Part of a small language model's weights.
Architecture: learned positions, tied embeddings.
Training: a variant of Muon for these matrices, 122M tokens, 7441 steps.
Each number is 500 + 25 x the weight over the matrix's rms, rounded and kept within 0 to 999. Layers, rows and columns count from 0. Numbers have three digits each.

# k: layer 7 attention key, 128x64, rms 0.214, rows 100-127, columns 0-63
# q: layer 7 attention query, 128x64, rms 0.229, rows 101-127, columns 0-63
# v: layer 7 attention value, 128x64, rms 0.139, rows 96-127, columns 0-63
# o: layer 7 attention output (transposed), 128x64, rms 0.124, rows 96-127, columns 0-63
# up: layer 7 MLP up, 192x64, rms 0.183, rows 0-40, columns 0-63
# down: layer 7 MLP down (transposed), 192x64, rms 0.0988, rows 0-39, columns 0-63
k100:499513498511491495540473481483551503485507549493522485523516462500480488517466492495481488467495521481505492511479499496509499470502490495499518512520505480537506518522502502497476506500532484
q101:503487510501531496503458502520473471486496519485490510516499523524487488455497487522497489492523489500502511516517498468516483500510508505488484487487521494527516503510501513497482494528519509
k101:460503518525490516499498509508486508489510483498506499493491544511473511500487473510510495489501495519516495464499521443510455511511526476490489517507499499522532469495504515477519500509499494
q102:514460489478499510492495501516542495491508496521510502502472496494502514471520463489545514506497485500492457500518504512521487507479550488495495491517494508543500480471470485510520505501496505
k102:512502505477512508473452514471500485507499517483524532504506481501475483493509512515515511506489505494523483503489506516492518507504530522504517470501486490473514539488520506500511499473502510
q103:515478525487480473512500505518512503472528507504535501544492485487477498487500504504521496477510500515521471486507483484510501516514530510509475480503483465519511516477495497502516503495476481
k103:495490507497486473495484483496474526500522498527541512510506497501494527520503532500507488492512506515536483517486496495505465494504500517499499470524457496510520517480499507488499485508482483
q104:515478517505502520534464515508503517508508522492463523495488522478470511506510464524503505521481479491491478513491503481482507486491513498517521502457501496505499498518499498516512501517507492
k104:475506493476459520551489491497493504485527540527485491506491505522494483502494492501505488492477520494523505496472517507521483538489486480500530471507529475479519526535488521456495516507467478
q105:484495495498486526519503489492516468499501469494501494489479521509486502537517497490530524506487477498523485479516476517483492503505485522532503501489477493528530509493503479476497503506480516
k105:497504467509503511537524487508516482487498493515527507511503481508510484503509501497500472486516490500522496504500495539464487509499468508474495471488509476496545544499524477476494511499481497
q106:481511500508480503498489505507507490500501508489458470523492501522494456473497488474502471538494500504508533503504498523467513476491543510503495485519519512499479481504528504477498506513508527
k106:485530492510510486507469506523523496509491469535473483498488517501499480469493478524512506512531489464465514536525494503517522507496522508479466499478508500510503500503532507499492492479500515
q107:512481510485484502472487510518495494489501485539495498506502458488520540505502547492472504521488515493525492521494518510510525486511507500497493510504504504480491472498477507488519497501474495
k107:518480507487505488488523493510463523503502498522488492519484483509489512480526487498483496514486477491530514489519508510540514489506500511508534516501511482462512518519492516436499490505473482
q108:488503491490512482493515522502489516497503493514482496499496491482519498499504497507500510490500482499527498496553507518501500501476491502524488479533498456492516481474495492504514524506549493
k108:506495514513478495498484516509487499502500522478524495498512497505509472508471521459502499501509501513489515475521517521495472506514517515501494491529493478486505465500502483512496526495535478
q109:482517480533506497503518507483490502460505517511498483502517527500481483498513492493521521514528482513490501495475513493473492504506504492483526492500484456506495501486490518498550515468518502
k109:523493481529499512502488491500497493478500527502486486496485520476520506497487515503522497499557492505483473526470524528510513482497500517477515463490478466508490459499504489523514501487512512
q110:497514515504486478470504491495500522489491513527507497498519502480488486494495499499510525524528480497512524511525516529509487473516475523505520484517506489505468513481477501486498469493477500
k110:516492503530501486462508508508500502524443470471504473504492518467499476504511521510487536531510500492494508527516487497501486463512540517488510483501515477528460497489499495517517503489498513
q111:517519487462492511502504502503516496514501490516515497462483475490475480509539500497507518505485495514542482496505487517478450517496470497514490511487494507498494511506526502517493498495526498
k111:528506531471483492501503518483505510512524496476518511489516484492481509472523520486535494496483508475507503490489495530464497504502496495488479505483514492514517514513480498503494536469505521
q112:511502481518489489496450500520502479474511505474547485490478535496481482477479483482526502490532518507504494479500479501519508517486515501479511525521526521525518491513490486483527491501500502
k112:488524505494495482525490512505485479487518500463500489519483532504471532496502497483520494525514491540530501486506513483502529489482490511483517503517525512519519472475497465478545492499487474
q113:506524501506481457521466503450509490509501478499476497505505507525505500492498509475498509498528499496504518500478480527476510530531513506512503495490519532504470487511489530467503493477473501
k113:502516508513500485514511473534511498531485498502495473494478512485517511480500494481481507490528489481484487523519517518495538495542483483479524501487484499524472504497497519496495476505510515
q114:494523497498483491479481508487459528526523512497488498526494516528489494491494497512502490483488487522487524502531534496507476505505473485506487526507505527492521505480466468516517532490489490
k114:502534496522491477502501473489504508501502555510489467531487492535485505509496461490517474500506474530478525509543508524479481496503497477479497496519491495486514498515497499459505524530477475
q115:495477512498502518483484510489480519495500512488526490504519506501521481501507490508497498507507524511499509526472526510515488475483500506499482490503505493500473520499492491509517481479524494
k115:499472508463485513507492529491469511500523486475477527507493525525484502495495483505497497525485527504531516510461517488487535458482536518496497504492528525482521468494465503494536502513480472
q116:507484489492520503504499509523482492505536522508489496501495518497480513468500487505507496470524514508509501506493482525520484460519515503490500515497510476505493487472471492526500505477513504
k116:493504499489494533496494501493475501516535508508497497478495518504476518530492484520504509503505481528507510466496535508502505459501508503487526501501501469514517483504453477498505507492491511
q117:512481507522522488515516518461484490497516501531509495522513514515504483514524496506505544491508471518494477495498503507512507507512489494489487480473488488496510514479471494471477474498517512
k117:521494489519522505492484507496512486498502512516538518527509512495533476499507520520458526500507524484493456495507488519491487507501474473492498477489488484494515529458487516505493491513523499
q118:525493509494500530459492490524482507489532545510498468522489484509512523471510514500504473503497515505500492492479526501535515472483513476468495522518506482479481495488499497501514503494505507
k118:502503501532517499465465489469481515503524511535506491503487474501506526488504481519524506538503470492490497496506499502548520480475508483495493540490490500494518495498515492477510503495493509
q119:530477468513487544516470477499537491499503507482508519496502510474471499517496458526529501521507505492501488515485493502528508488456521489506512473517498477505496499489463485512504503541519503
k119:504502493509486503518498517504483481490497504495529508496514506503461483509486503502513517508490522509517512534478529489526495500478480497524499443510502489471497499487481521489499530516477507
q120:482515476511498504511501509496502477488522485505498514468515492495490478524484506537486516468499494510475522531495502471491471531527487480504501481496511498497507518519534486524515519486493474
k120:511505511477496498500536517494488498486510497483483509452502524515499503508492508492529510475516499523463514518479501476503485489515495484495513481496486498500507506512496496506484522506495510
q121:508489472486495512488478494478526502498486506478490507498478530503518515467497475501494497494531516483510489485511494525533533476512504518516512511514484477524493505509510490512484467502490508
k121:465478521507490518489476514479482484526468487442512487498495499484507514537491501502491526521486513490515502487494501489500505462536518503515494531504519502525495484498504474536486474513537528
q122:499487522499484487532483490491497486504480499518518507497503514507497478507496476503477511500515517473520523537472493500503486478522501539495528501491506539477509471480473510518470499520474494
k122:497490508475517470502531479521500492498478485521474500514482516500484500494483502492467526480490486502512521494520524515489490481505500560524514486493511487493493515492494530489520500521469520
q123:513511532501480470519508487567494502480523515485498509491499498506512512513500489484498501491519489490490521530480494476485511523516467502518503495479493506460513501481494509494492512503504472
k123:503513501532500483514508477518497535490488487546507463504489481494519499502489508444499497457508465514482496496521486494517475544526492483514496510497482473493496516483503488491528515536520497
q124:478496500482494485501487511521499507483467479496497488536490488502490491510500502488517490551495496528515504485495506494498529529505506481484490505472476496509502474501487529524508502471530515
k124:502470514487492502481506506512477496476505497526504519520481540491482512466530488495531479515521512509524483499485477515514540517476523518495495470481498521496501479526465512505494486489501492
q125:484502482523513509504475497483498487482489509485536481484514504498520506478522516516482494510490500490525479510486497530493532525464497504477522485494519500506498520517511492482485518508505492
k125:502488497536511492492452522474542502495484463470501502516499486501548508462506518467488538482532502501499501516494494506524526493505508508493481511498491504496505500485521504502478482498492519
q126:506482514491519497477497517500497497503528499514486498495479476481543499480505530524478509444504482517485497498510465480491494517495519511511487483527502507486520523489527517496488478497494526
k126:501505519467484484496489539479455462497529490484502531489515500500523508522470548508487509517493492475509512462494482455458496498489534504508492514520507527490500518485508515500490493486534494
q127:515509480494516517489521496505490494512493494498476510476484506477485526499505469508514504518515498491523532463519508531514517471483539506500499462495494481522476451508472512473494491526519528
k127:497528475530499503524521489536503510505492539531501499491507499502502491539505471488489462519493492488501486461516547499501498517511469478487513488476520493519506464500479483456491527484505493
v96:516526501492521488486513491516514481475480494533508481490532521458510548526482481505474519522493507503482485492518479490470496529470476523533532458505471476513494487508500531531492491491503453
o96:545478507485505509513508476494469508519511517510481519473502483528527523490493486506501477502491517493511501471492529534496513507508501486509494512506521521478499478506494508463481518500486496
v97:513505518491504481506462493538462487499507456450508519514514528513520498492506457468458527502496512527509500498503493504450452490497528515510520483462542492528490546521501517503459508529481491
o97:466492485541497486497506476510528545514508509549506478532486459515487510487496482475511475475513471502503458492508489500540483525532477483479485545481454479525519502473508493458518484496529524
v98:537488536518515511531491495517492485480481510536507494523500502487507514470507513497517509508492506507497467482528467471484546507525477520476457518476525482520502520516502449507496483441484539
o98:505493510462469496499505491498484520501521528500482525535518483522517504526474507504470450466473479469521553500481561516469502486523510487522503484490512489485517494496460524478500535519474473
v99:504494535502482464497500536493508491489486509494496511493475484520508514502510537488537487496493472478489508537494441539529546469485528470448516538482508514500532509495475469510488528506528490
o99:501513521495498489544516464502540517500502501467481523532504521505481457517466450493508498491492492512482511519514519486494488504507522502503511470505501493503499520498484509471496490511494499
v100:517478477465493497540484482492530480471524482501477503514485475457508518504504545484538469552481451553512504481519500509518526523513507460511473509493489462493463479476514547530556484521491481
o100:495492508503516517495510514506491499510505513484485493478512529507497472489459466527497528484522516497483522506505498514492485479482481498504517478493534501502513501464513466539464487504525505
v101:528511481494501513481500478462485496533509537471517496515528524520512509440463498551527477491481509476479492471486479467511540557506517470486489553512510529523523505491503471529477516510496519
o101:522498509481492507504497498526505512473476493552467522522498456495502478523497471535512482477493504478503507496487506492519480521497518508507516488462493497519487503495502539503461514521508513
v102:497504491534538522504490519467487490541467537494487509462498545535514510539549500523474486485497516530513506484507512478495461531501476527469518457497474477462535488498512494519452486471498517
o102:492505494486476526482493508524533499502497509490500472491523451511500514496512510538487503502463484480501448506495480512495509511512509478503480519520503522515486492527526487497500487534494476
v103:486501505512479496487528526518486503494490504489535469474525470499507521473491499464490491503479515487511511441539540502485491524490496511495509478536501463511527501497498527521501524462491518
o103:506501490478515527456495510502499501497508496507526484496484493500510516504512519502499511520496506508498460492491507500528516508509485524496460541496482496477487498494492505537491501517513478
v104:472491518493501463503503573467498525538465488488510527495465481521505474544476543529506480452513501486463473498483496520495505448490504495521548521562495496469492467469546533501521485538493495
o104:495512453488502509481491472504484494473494508489508449492497509475492509514503507474502480529499531542519522486522526519512540517472491487470532553494506508506444517543501505473498488449501510
v105:415529532490527486474513538516512544516462444486472453508488504537542498503517494509489491490483498530497508480514531499507509486513459535479523491510470482521500516494459524523494525483505513
o105:557481508456485501459528540508487533505527518496481521467520504509481519507509509501522502528501524506518470464530499488488503510475504462522492502487507491492498501481492483500533486480498464
v106:499497511485523546488484485520502501478500509475521507462512482516509490489522497482514506486507477514469514505466515497465497502509498539514499522524472475509544492511512517466490477487452526
o106:503476499513480502502487515512493503507509494494515497517506503471492515485511524504503499508492529480489471493498479526524510531503510510491477517503489496491472485492505488538509510506524487
v107:543499489486529515502504501480457494475499491518527524495532456483511536527524533486477525493469474484519522525531459511492465493531454521458516476495498510499505461510475513486505519499508500
o107:492496493520477494506470468511534516512491519482508488514478492507498505506498481487480499540482510501468521520499512514508527486496516495502476507526475507489492503489496488497487514528514500
v108:493457505503494478529492520507461513482540470541520486509532516496519498467479521499496469502496462507540503509512502512484543494520486469475474483494449496535461527501537506516498498459494560
o108:502489485458499502473499491491485527528517507494476536483473473469507482507511493499506501491472492526519514495498536486491462496505485484514522502501533508524516492520484475512516505509498459
v109:472496468511500539488496510511509532470533484517535498477547516499524494523472535463486514484497515511500438467503482504500498516523512492531542526490520533474492503460487510466493455521483451
o109:499485513505498509471521504494481484523461498494514486517489513474502515490508491497498508529517493508486515505488509522530492479469509536472496506512469478493485514502519504524522484511500529
v110:539505481511536509501497477512458484510500489480486470553505472478497510478486491495561484452459499478504554515484487471494495499489525466520461523520508530514491494529486487491495497502509539
o110:440487494514492506503494499483497532456499515552501516489490500476493495486497492515502507493522493503515513515485519477504525500497501496487501457496524519517513486520486530512492528511497477
v111:509499492515487515546482473498480500515475464526505470477520494548526483500533455469488519533518493513505454506514502483513480499485530480451509531532497474454527472502498494501507526508534503
o111:514476496458488526500500508525515479518523484488473533498493514494490543506524530511495482516489521489499522482495500494478519502509502511502502480491511528492514529511461506493472476471480500
v112:510484435485467514487504466483508497487548483481511488487550511491502535474485470461512523540504507446472500476522539492505510498487475490529495485522514513535522497481512563512515501475528529
o112:532476515504528501486481480508494504503502515539536501487486484461518500516525505497527503485505491496523493512500480514529503505479477516490493506490485475488477519501500483505454525503527517
v113:512499505498479510530489483516547485498506475488507488513515502489539492549517507521494489478508490543493495453517509513504454493519539511518468453480467518509506482496469525491490459472463480
o113:484456508486503504463481526489481493475489505484516502515493513513511531498496490512491490520491497499511485493507494458487519521498496522510481523513513496498525493514546485521503505486510495
v114:541477519469561495518470489499476526540495530490527464480518495492465456521487460533510474479492530508514487503505454541526496492509466494506498513496535493478499482511458546526504471511513507
o114:483499492483503518514500499467480502468503503486497536496487504507499491481506505481513480474508494498495486492509539507504512518482528483487525499516507508527509525486484490485501507485511520
v115:458501534500485506507500510499501529499513510475512497478464461502510508493481511493479463482509506489476520477491515503532504468538453534466524544480537485486468508488545484511500540510504545
o115:501490478477495507477532548513492471491522481497501489481499537522479496499518499476528520523475527515513534489462519521506490511481494501496478498498468501498525509479463510515523503490483464
v116:537505504493518486516496472515488490478514547516526483503500513535462511482458469485510480500508473521509503481477484515520460556460483520509511489518466542521509503487473499502475527486506497
o116:487468502500490496493463532459506472513465416479512526517490512497491478508526504512507548494519518503514459508501466473490488486538528530514486506499491530525508513489501486545513482502507508
v117:518505522508523511464466469512491479522486514497501495490470515507473490499512513526511485483524485480478493536528507479503440523488543450516531501481515489551509488508471499510484502508481533
o117:490484476491508506564485529523478505477509496491476523533514501520502490472484480514515501502501485498503518456483506458502520495492511482501514503486517516515531513505499515474482497513510467
v118:490497488562520523492493516471507504514547534501489463483485486491462484479546514472544478533479515488491482481521511494506477525471484479533509459484563501548508489505433488515491513511500475
o118:498486530504492497529505529497525497473467496481507497507524499484522477506478513489497537474545454476489486520473468487503509462516510529509490492501484460503531526505494499517484463509558506
v119:511472493521474504519500525454527454499530495539473478511504541519525513514478491458516494502477500559466453466495482492549529544502527497501446528494521505499503512449503511505487495485503479
o119:502484515479489507484529472524511507504477495527511511518520496491518496510481499496488492473503481470521501526500521501487469470518459533507543490497511506510503534515503500511473459489486496
v120:529521551476524472476554472503494504501500531535491520517513473503439526478489548460514504521537492515531495514502444470512516552498460525530469461497485510466504477512475485495466518493469513
o120:518521504515498461504462524479527502497473500492513493538510496500504463472479488488502517516507534502492520511498517524477502465530518481499499489493503506537474469472515486503510492498504505
v121:527530470531468478519514508502478501495500496538501500480522477499515512475514489497515503494481523495479464476499491472514534515531470548530537504536514527505481488476463460521527497496529464
o121:518472530443502486492508494485487487513498493505478507500489495503503524538476528494488486519490507501525518507487509558471494473483502517508473510507508502470501496503501533497500490468481510
v122:471517502506488470471477515479475502499508472517527507493482485492449476525491485495534499505500456479479523474493521539533520519504527469520500515530520489505509526479529516479512474491506519
o122:486508497505510495503502524467487497488506506462509511485501542487485487501497512509524511487511506518514473500503507482523485497471469489479529502494487526493505525496495502519535494501511478
v123:550496501499519488497507508486488505519483498516488528489518488480519461534515519503461457489497483539467478535441494481507518549509490502512528457538486537518539434523501459495483483541467499
o123:501498495481495498491464484504515497524482479475502487506497478517499536447482519480488507495509542486514502488505480501493498483512549525503508561526519539523453511509527543488500459462498518
v124:520514528543477502511450493507483503552528530434479527481443483550485491492497447482553484496528517477469500516491463494530487512542513519487502505480515488491516503519490440509513524522495500
o124:465499505474500468535515537492524455488542471493485491523497511506484479501522506484489498487478481527529515499484514501485491514498503494498482511467515522515531523478505526484500482466525508
v125:506503493511467512469496518458492489464478466507514493526506479512514551483538451573478507499509517506497488470528529491457490501507520501516509552509499480497479512461485517475526482509508474
o125:526504517502494494473485494560458519471461502530476474530518492502510511524502530514503483540516514489490520505516510491502500500478477485511460488487482497481495472494493518510496512499520526
v126:510486554504507485515479488481529538522494472445494504504519493489509528509545463506485472516497473504466520509502478523503515471463459493536532464492480512504484463531527521519480503508493493
o126:522476522485497488510499505514497509477510521499486494482498497497490490499491479476545501491514540504530529487504498502469501526494504477491463493505529500515520512492483493470507505488533513
v127:439522513511501518471507519534518530480500463481478468536525468494522517507468541445545484525502523487503497486522498462488534551497484468492486500508457495485534475520496484483497510502482484
o127:533499519502495502438512538503492494495491503503501483479505522478508488457522487513488520518516527525505529494495520466509512480486532496494489470472536510495476482470489519517499492504514494
up0:453507511541492489477497533479497440553474568481467548511470419470508465539497514505537506484458485455481498491523512485508563531519500496512483452512530500488504457474451509475507476500477548
down0:458528464538522458497522482442500483490461516465474520525545518489553522509578552498512516500468518453517500557534462471485514477456497497420470517528498517500495515509525527480458493500536517
up1:461515501514473470503488499488490535539485511516480508514504485475504516518468477470487522495510490496531492515492522517480512481458493504499528517453462489502473507495534509480510483520495496
down1:508489519522477504464478476531507513528504518506485468490488500495492516541488495524500496490529507475488460523479497505529482498497512486504532509472537494465524499494492503523486507514493501
up2:492503490507503508496493478508511521477493482480498541470520518531540492501504503484503487505527451494504488472506500478500507506490487507526547512460454481492442527502507496493485496474504536
down2:517495526505504488510459504506475508504518507476528482486512480495518526508497499546495512479529528515493491501486518506508490510503484514471499500480529506489500513488467529528491453497468475
up3:539504483511503549526517512520509520476471507496496500535477485478538524523521512499498519516549490524511507524485515495546504551472509545464461490505501546481507543531499521468519513504533432
down3:438467517515498486476504473492458474528538511590503485523531533500510504538505486511494504509506457475496507486506489523518490482501464500511498499495506538500521485487493447529503509501496497
up4:511500495499491512521463500482494549524521464538487491517466506468469503541605537508490525481520480494491501484544507530471471535542524546474508476495524507423530520459484545469432480450457461
down4:515570518526472549558435475448420558480509503533543509442485525557507517420523509487535524572532489492562508472526476526446497537543509455450412453425536490496485491488450500576455477468516494
up5:505504480480502488497494511500519466498494474510477538504539504502542500541512511501511512487527510505495467492500508491528485551492489504565549503500497492475458522487486453467466521484512534
down5:500504524487525480537466489503468530505510526428514464509494501518493499506498491470493469496474541482506506543512526468535514500508488485497517473494512511506531470497495513517495464492464473
up6:506525488476503522491424492512473454564511494510452499529475459481523491485543469486488524484478498540476441483476490526507484493520535477528515437570509463537502520527481543498501526503480514
down6:520465583517543508495480543516509514461491531481457508493429536532538490491504528483468463488545530441476478507495487506494555504505431510518457526512505556494507512470466505504461480526496499
up7:477495433506515527492491465465510514539474481517502475507495491497458479483532495502508533490496490457476525457487502487520499518473485474520487482538528497503501507542460530531498504500508522
down7:508500522495476468508490440491481506496514501491482482537516484518479479491508434496518498502526467530555519494542488491489488543507533514527480518486546498478501527507482490498531489448494473
up8:480510491487464477517481532522480443525471516485518500511521465496523485516567496488515482519510489485471534500507519513492527513468430510572546502518478512455503451580524466523511495497495476
down8:450461530486500531465529436514512546508483483511487493534499492535526474509452533476506510516538462517486515521479463508507501470477541506476479513493513454553502550527486536458538500474474517
up9:492498501506474508536546479553488486477509524537494477472468495478544473482548497496536523538483536520500525570491506524478496527499482537515445463495497530520526543491483461519515510459454512
down9:514504480539544515505459511499514499492499490463462499476519485494517534420508519494480515475554562463533462503465454489448535483503509528488475515499505555495540473498531511495476485511520504
up10:523479495509483495520521541487495480505528495483413507524492494476568490445535544517525480483467499511473483502507477529519502520505506540481500501503535461505553496521529511489493498455497514
down10:451517465551475480465465506508495499520463487476512479444508521490454479461520512504485474505530499495512543509464530562524477514498500503466509516509535487542487506496501532519475494503519546
up11:506543474509491546485498493517480458466461515492525502504484457563489492469445529511523480501497505490474516539490502540481477486537498521476476493525488494494563461498503566491482473511508531
down11:499461503501524450502493524522440457447482501495534546532528538503493509523432507487510468487512512474498500510517503510487468534540581559561512516453521475508515527478476515468500458479487469
up12:520469459514521504500483514533507484510499500515505509484488484495530496495465510480464499518502528569528508508515467495456517496500493522451525466486486494517507493491489504485512528525490492
down12:512502521497502513507483492500496486510525502477505500501527495495495490491531501483487536515479493494467509534484525516497509505483494468497525509485493509471493514492521532530482465482502503
up13:482470487499507516514463435506498504487480512487503488514481516509492495526484517485476484461485510443475512460479517494496454520478465464517508518499487494498474477484482497526541475528485517
down13:507465484475523485522510531472507502496501480509483498493552500500526504460539511472519524506508479503512509485506497478501488491479488494489477501507510494474493535496539531510501480480520489
up14:469481446495507511514525490481544490497432445534487492479464519509481508466504469495526453511509452474536516461552453546521541488467509564543531479524497471528444453486492489478450462559525549
down14:498491516490492502491505513505472472515494481520454544474485513495479504537492470504484498568460481462551528500517502506508538509462505554512504486486517509503458432507462503499476523570488493
up15:500504462470544484490499560521528528504521521531485480492538505542522476536453470486504525538488496500493450527478516487491517503510509485542451501517508483495487532495527513474513519466499512
down15:500517512525449504523470469540498484476484552498503511485512466511480463517508474523482496484499514510517488508507497477514499481507489508469541544514494521503472466495494496522465511548434532
up16:520535497547501467470462484518478453495514503484541535498450450446464494531500540497488469512453464515528523527534564558487479519474480493548521482504511539518481531508489556505506474534461507
down16:481509500548499505514421479465537519530492463543479539525522464540555552425520476504491472468518500466507444501504463508493544457508556475474515558521458505569503519505475515522503459449513502
up17:513511519480479493514500490487503518476554487485463500534490474523473471519508451499500504516544493503457528525517490513561465554483439548499488503508502503470528476516475494466494427470479533
down17:478497499544523497497489559516505487527518505530481504498504494483532502486517481494488514471473491535491438504475461558469531488503475501488508547525467538503469490527480519457467467514495553
up18:524471474505507516513486481499518530509471515520492496488503502492495468495496539480531514484515523516498527514520476488534538480533499490466522510489489475507463488532508529524492503499485485
down18:530467519491528493515496501533502499506510532485483492479499483504484502499490515505517485492506519463469478514510504465498457539498506503491494487490498521478508503508498523539517477509509486
up19:510495486500498503483488548527505502452486475525482483487491499512498468527503537517471447494487471494512492492552510538498509541487469526498454512476559517490498459514525490539453456505508487
down19:508505483483466477499489506469464499509489523487505572516549523499476506529528506477503477469522519448512470493475489449532483502480545522498491485513469493509515510493482485491525545543461529
up20:478496500484479452504510511559534464479481469481461533527488452499471511522506505484444478547510536501468518500487531510447488504484511511501517513489479416473510503506498509498533499504478565
down20:486460469486517498464513513447465486500489486528481467502502535442514515509469512546506481469469452524501521513567541517526535520507540510529478514521512533560516535497412532509482460437502534
up21:493493495504474483556527477505537492499504475486535508509467461545499496488485477494498533539560485490487474482482492497462522524482507526493509518523575510453510538557530488485521487485512511
down21:513463482535546570494533513508519472469502495518457501491492532479429517515507480490500481517470505470481537524490537504476513524429543447517530496525510539500509542468418523504463453510521503
up22:493548518505479501480454485471520467516494474518491486533472489531542512482493487503476487506514522526487544516484476524512502494489546489468521521456517489487436451485506516481492489492473501
down22:451479446520527531482486503489492506554514516511531461462551476471518549544512549555443485536495479493527535518498496500469459477447530506486499497464470448502541524478528478510489478506490513
up23:521480513489498461486491522492499526483474486558492531553465515501482499506526477518461523523492494490488518519494509512566528511483533544525485475440460488444505480468496501528517505526484504
down23:469511468535518508479522466496484519513541562476496494481530546495480512485496530517525512455436506490486515506513488491506443507538458481521533500529486499475476476498440480468552597511498450
up24:496484517496516496517503487503513497522493506513476487538521485519542493486526454480457530537498533498472493498489510506469488542457481526468525466528476554520533481495509472473452466427519486
down24:525482468521515496500529500496512496491515531470459520494526499456484512498480496531517497508498446513494505470519573454521525468475510494488486482519508486523496464504451502561512515557486435
up25:512490525486521513466465466490494513518513538470511522512496455476518503512502496514496504458541530530495496503457543481498482522511472469480461502506506504514519515526503518469490468481531511
down25:478509481490478505475503498508520489522492458573481506518511545521490496491527473488487516502454438485526511517519481532506524476472514546496504484484513492502474485469478510500499512526471494
up26:473518476533529556465480448504532478455508571489475525573460543454511517475470474518501515517505516518505475540492477479464465502506522473503563472479463492510500524516517481475515463508471516
down26:514557486512520515480522511477495493496488482484459526458485514514550502463518470495464507451557517450503483513504476533520512462483523466470531517513470508524495507473552494541464463503495532
up27:472458491514519495522509505490501502490446511482491492503491528512530469510483494517490499495517525505513487474475545506490494506511486481525525506503490483514481513470507510538491513471502495
down27:483491517536508494482483511523507483502471493488478493512482454525536498513491511521495499488498491496505485524490515520504467514531494499529486514466522483487484510504505493529513502487481508
up28:479452427484493513526495528520568501492480496486484508522498498501500457433573492489492532526520502521493476521514475508540526469462475555502444476544570572466529528532522544476498547482470516
down28:555535505477501510530543540489442468483514498506523502467573539438446453450503537509459579538516473499481509462550548479465535554521460431462465555510504502532487503524528487468487480498499489
up29:507489529537491492485500564483511504495503483483502509512486478530507465415481506507445510568427496495510562517550487504466552532515491525511513508466517451476489526469477488490468518507486508
down29:466532492484474552527545508488487547506504497494543506453502451511515494440496485472488539493495510516501507523476560507490522456466439538532529496519461480543468524495509511466463534503491476
up30:496458476483468485496510495521482532510525515512522571510471477500505499499505523436495502514510493490476520504509458487508514533523489521503493464503492489532498484514514510499513530492483488
down30:510494531540520515473470485500489491482527527492516503481487499529535514501468473520499509500483489512484475550496507498490485491488514504493488501492515493518486510491483483510479473495515523
up31:487515491469509498532510492491509535496516527497499490543514470458515533504459495483505506486505475509498516498517503503473539465488499511491507503505529482493514495476533493496517506538511493
down31:492516505509513492497470455493488499493541539512513489533506461510517498506496512513487506458493517510470495500482516497497478511501461485513504519501535512489516520475502495490490490506501495
up32:504496481485455491526519514508515480515519498503485541504478523520494490500481464506520473500512510531480497549500480504513511509473488497476462522488495519487463504459519497528490530474479550
down32:487514531514514496509481476485509497496511485497494491538530470503493542498522539469495519485482510476469454482468519519486502507499479475552540465518495467507533505537481487504504496480458498
up33:510501460466528509481535516529495485450495527541544478508492505496494528453507561523520475457514505516523487511475474514462478507520507512501451481485508516508497519476486501514508506508479516
down33:512497493516523487504470459515511518476516506537501489503505528501469500486501488510544512484491482496478480502495509493536482500545521478521505540484524492460490514503507476493529483482535456
up34:554545474514518502514537525511528513507490507498518487519522485472518502529495539518500493510471488515530491492503501475538499519491477480501540472482496513510509540512496483501558482484531515
down34:493506524544456560534522447534491493506488488472518509501486539465496528508482472474498480492490484503487503500503488516493510470513505515512510519522507509535490468523467455493488507479500514
up35:555514507546463510528465516507501489514492584537476502488490501462526485441549505506500463513504481502476456454522468519494495541523536540491531527493517471460523502487493487518518504490509504
down35:507486509465487532482467493487479482471479501492486506486467547457485475549468471560487511531498510566495528498509515478493485452518532545523513514467481499511504498517492523491516497489511514
up36:503453504442565479499498502564555477468496488506486488518531491458560470519507485543540486494465500551496525492500501521456538531526505474502526498581483500504475537506500473505496484468500486
down36:529504494526491497509462521509510471509517520540521512479479516504461496540504460524491492557451482517494495560521499536456493462517553491502543447417557564424481505455494488492454514506488517
up37:508541493529514539510489523461445459511538519543502490530487474494530460505531531486477482488465526504515501469494414525533492534517479515491496510467481444527511509508502497472518473534473480
down37:485509479486481470464493498536531465507458552513532485500529530438495538483479501541501532538514469524479482511431528509486499503505486495548541508501514508529513482505453484480487496463513501
up38:477492486493478418534444471462500516503550517541484509516468502525502486472511523482515517485561544475510504516515508493497504510544511521535468494505505520458512489518504512540536522517496477
down38:497478496505460486500485499548447504510497513491493476539510470549469495519526519481526534497493494496534483449512568491461535486505474549494436523487471527500471497454545479493506520469517511
up39:475496391447518522472518446511488502495479432493449463484505439492527412523511482530524485530472488493562501524498496518497540499481492525495498507466464482502506471486496521487503485510486544
down39:515513499518508530454499493530475521530486539535494508501494514517465522555505506480521484488420446512469537493492541518494443491448507497494536455517491451509478506477458491485491564591455507
up40:523505503481495519494521504484486502492515470488515506517514501504503461517500516521509508500517477516503557509558497522482482481497502484522520484498520473503510480536525492495487523548475470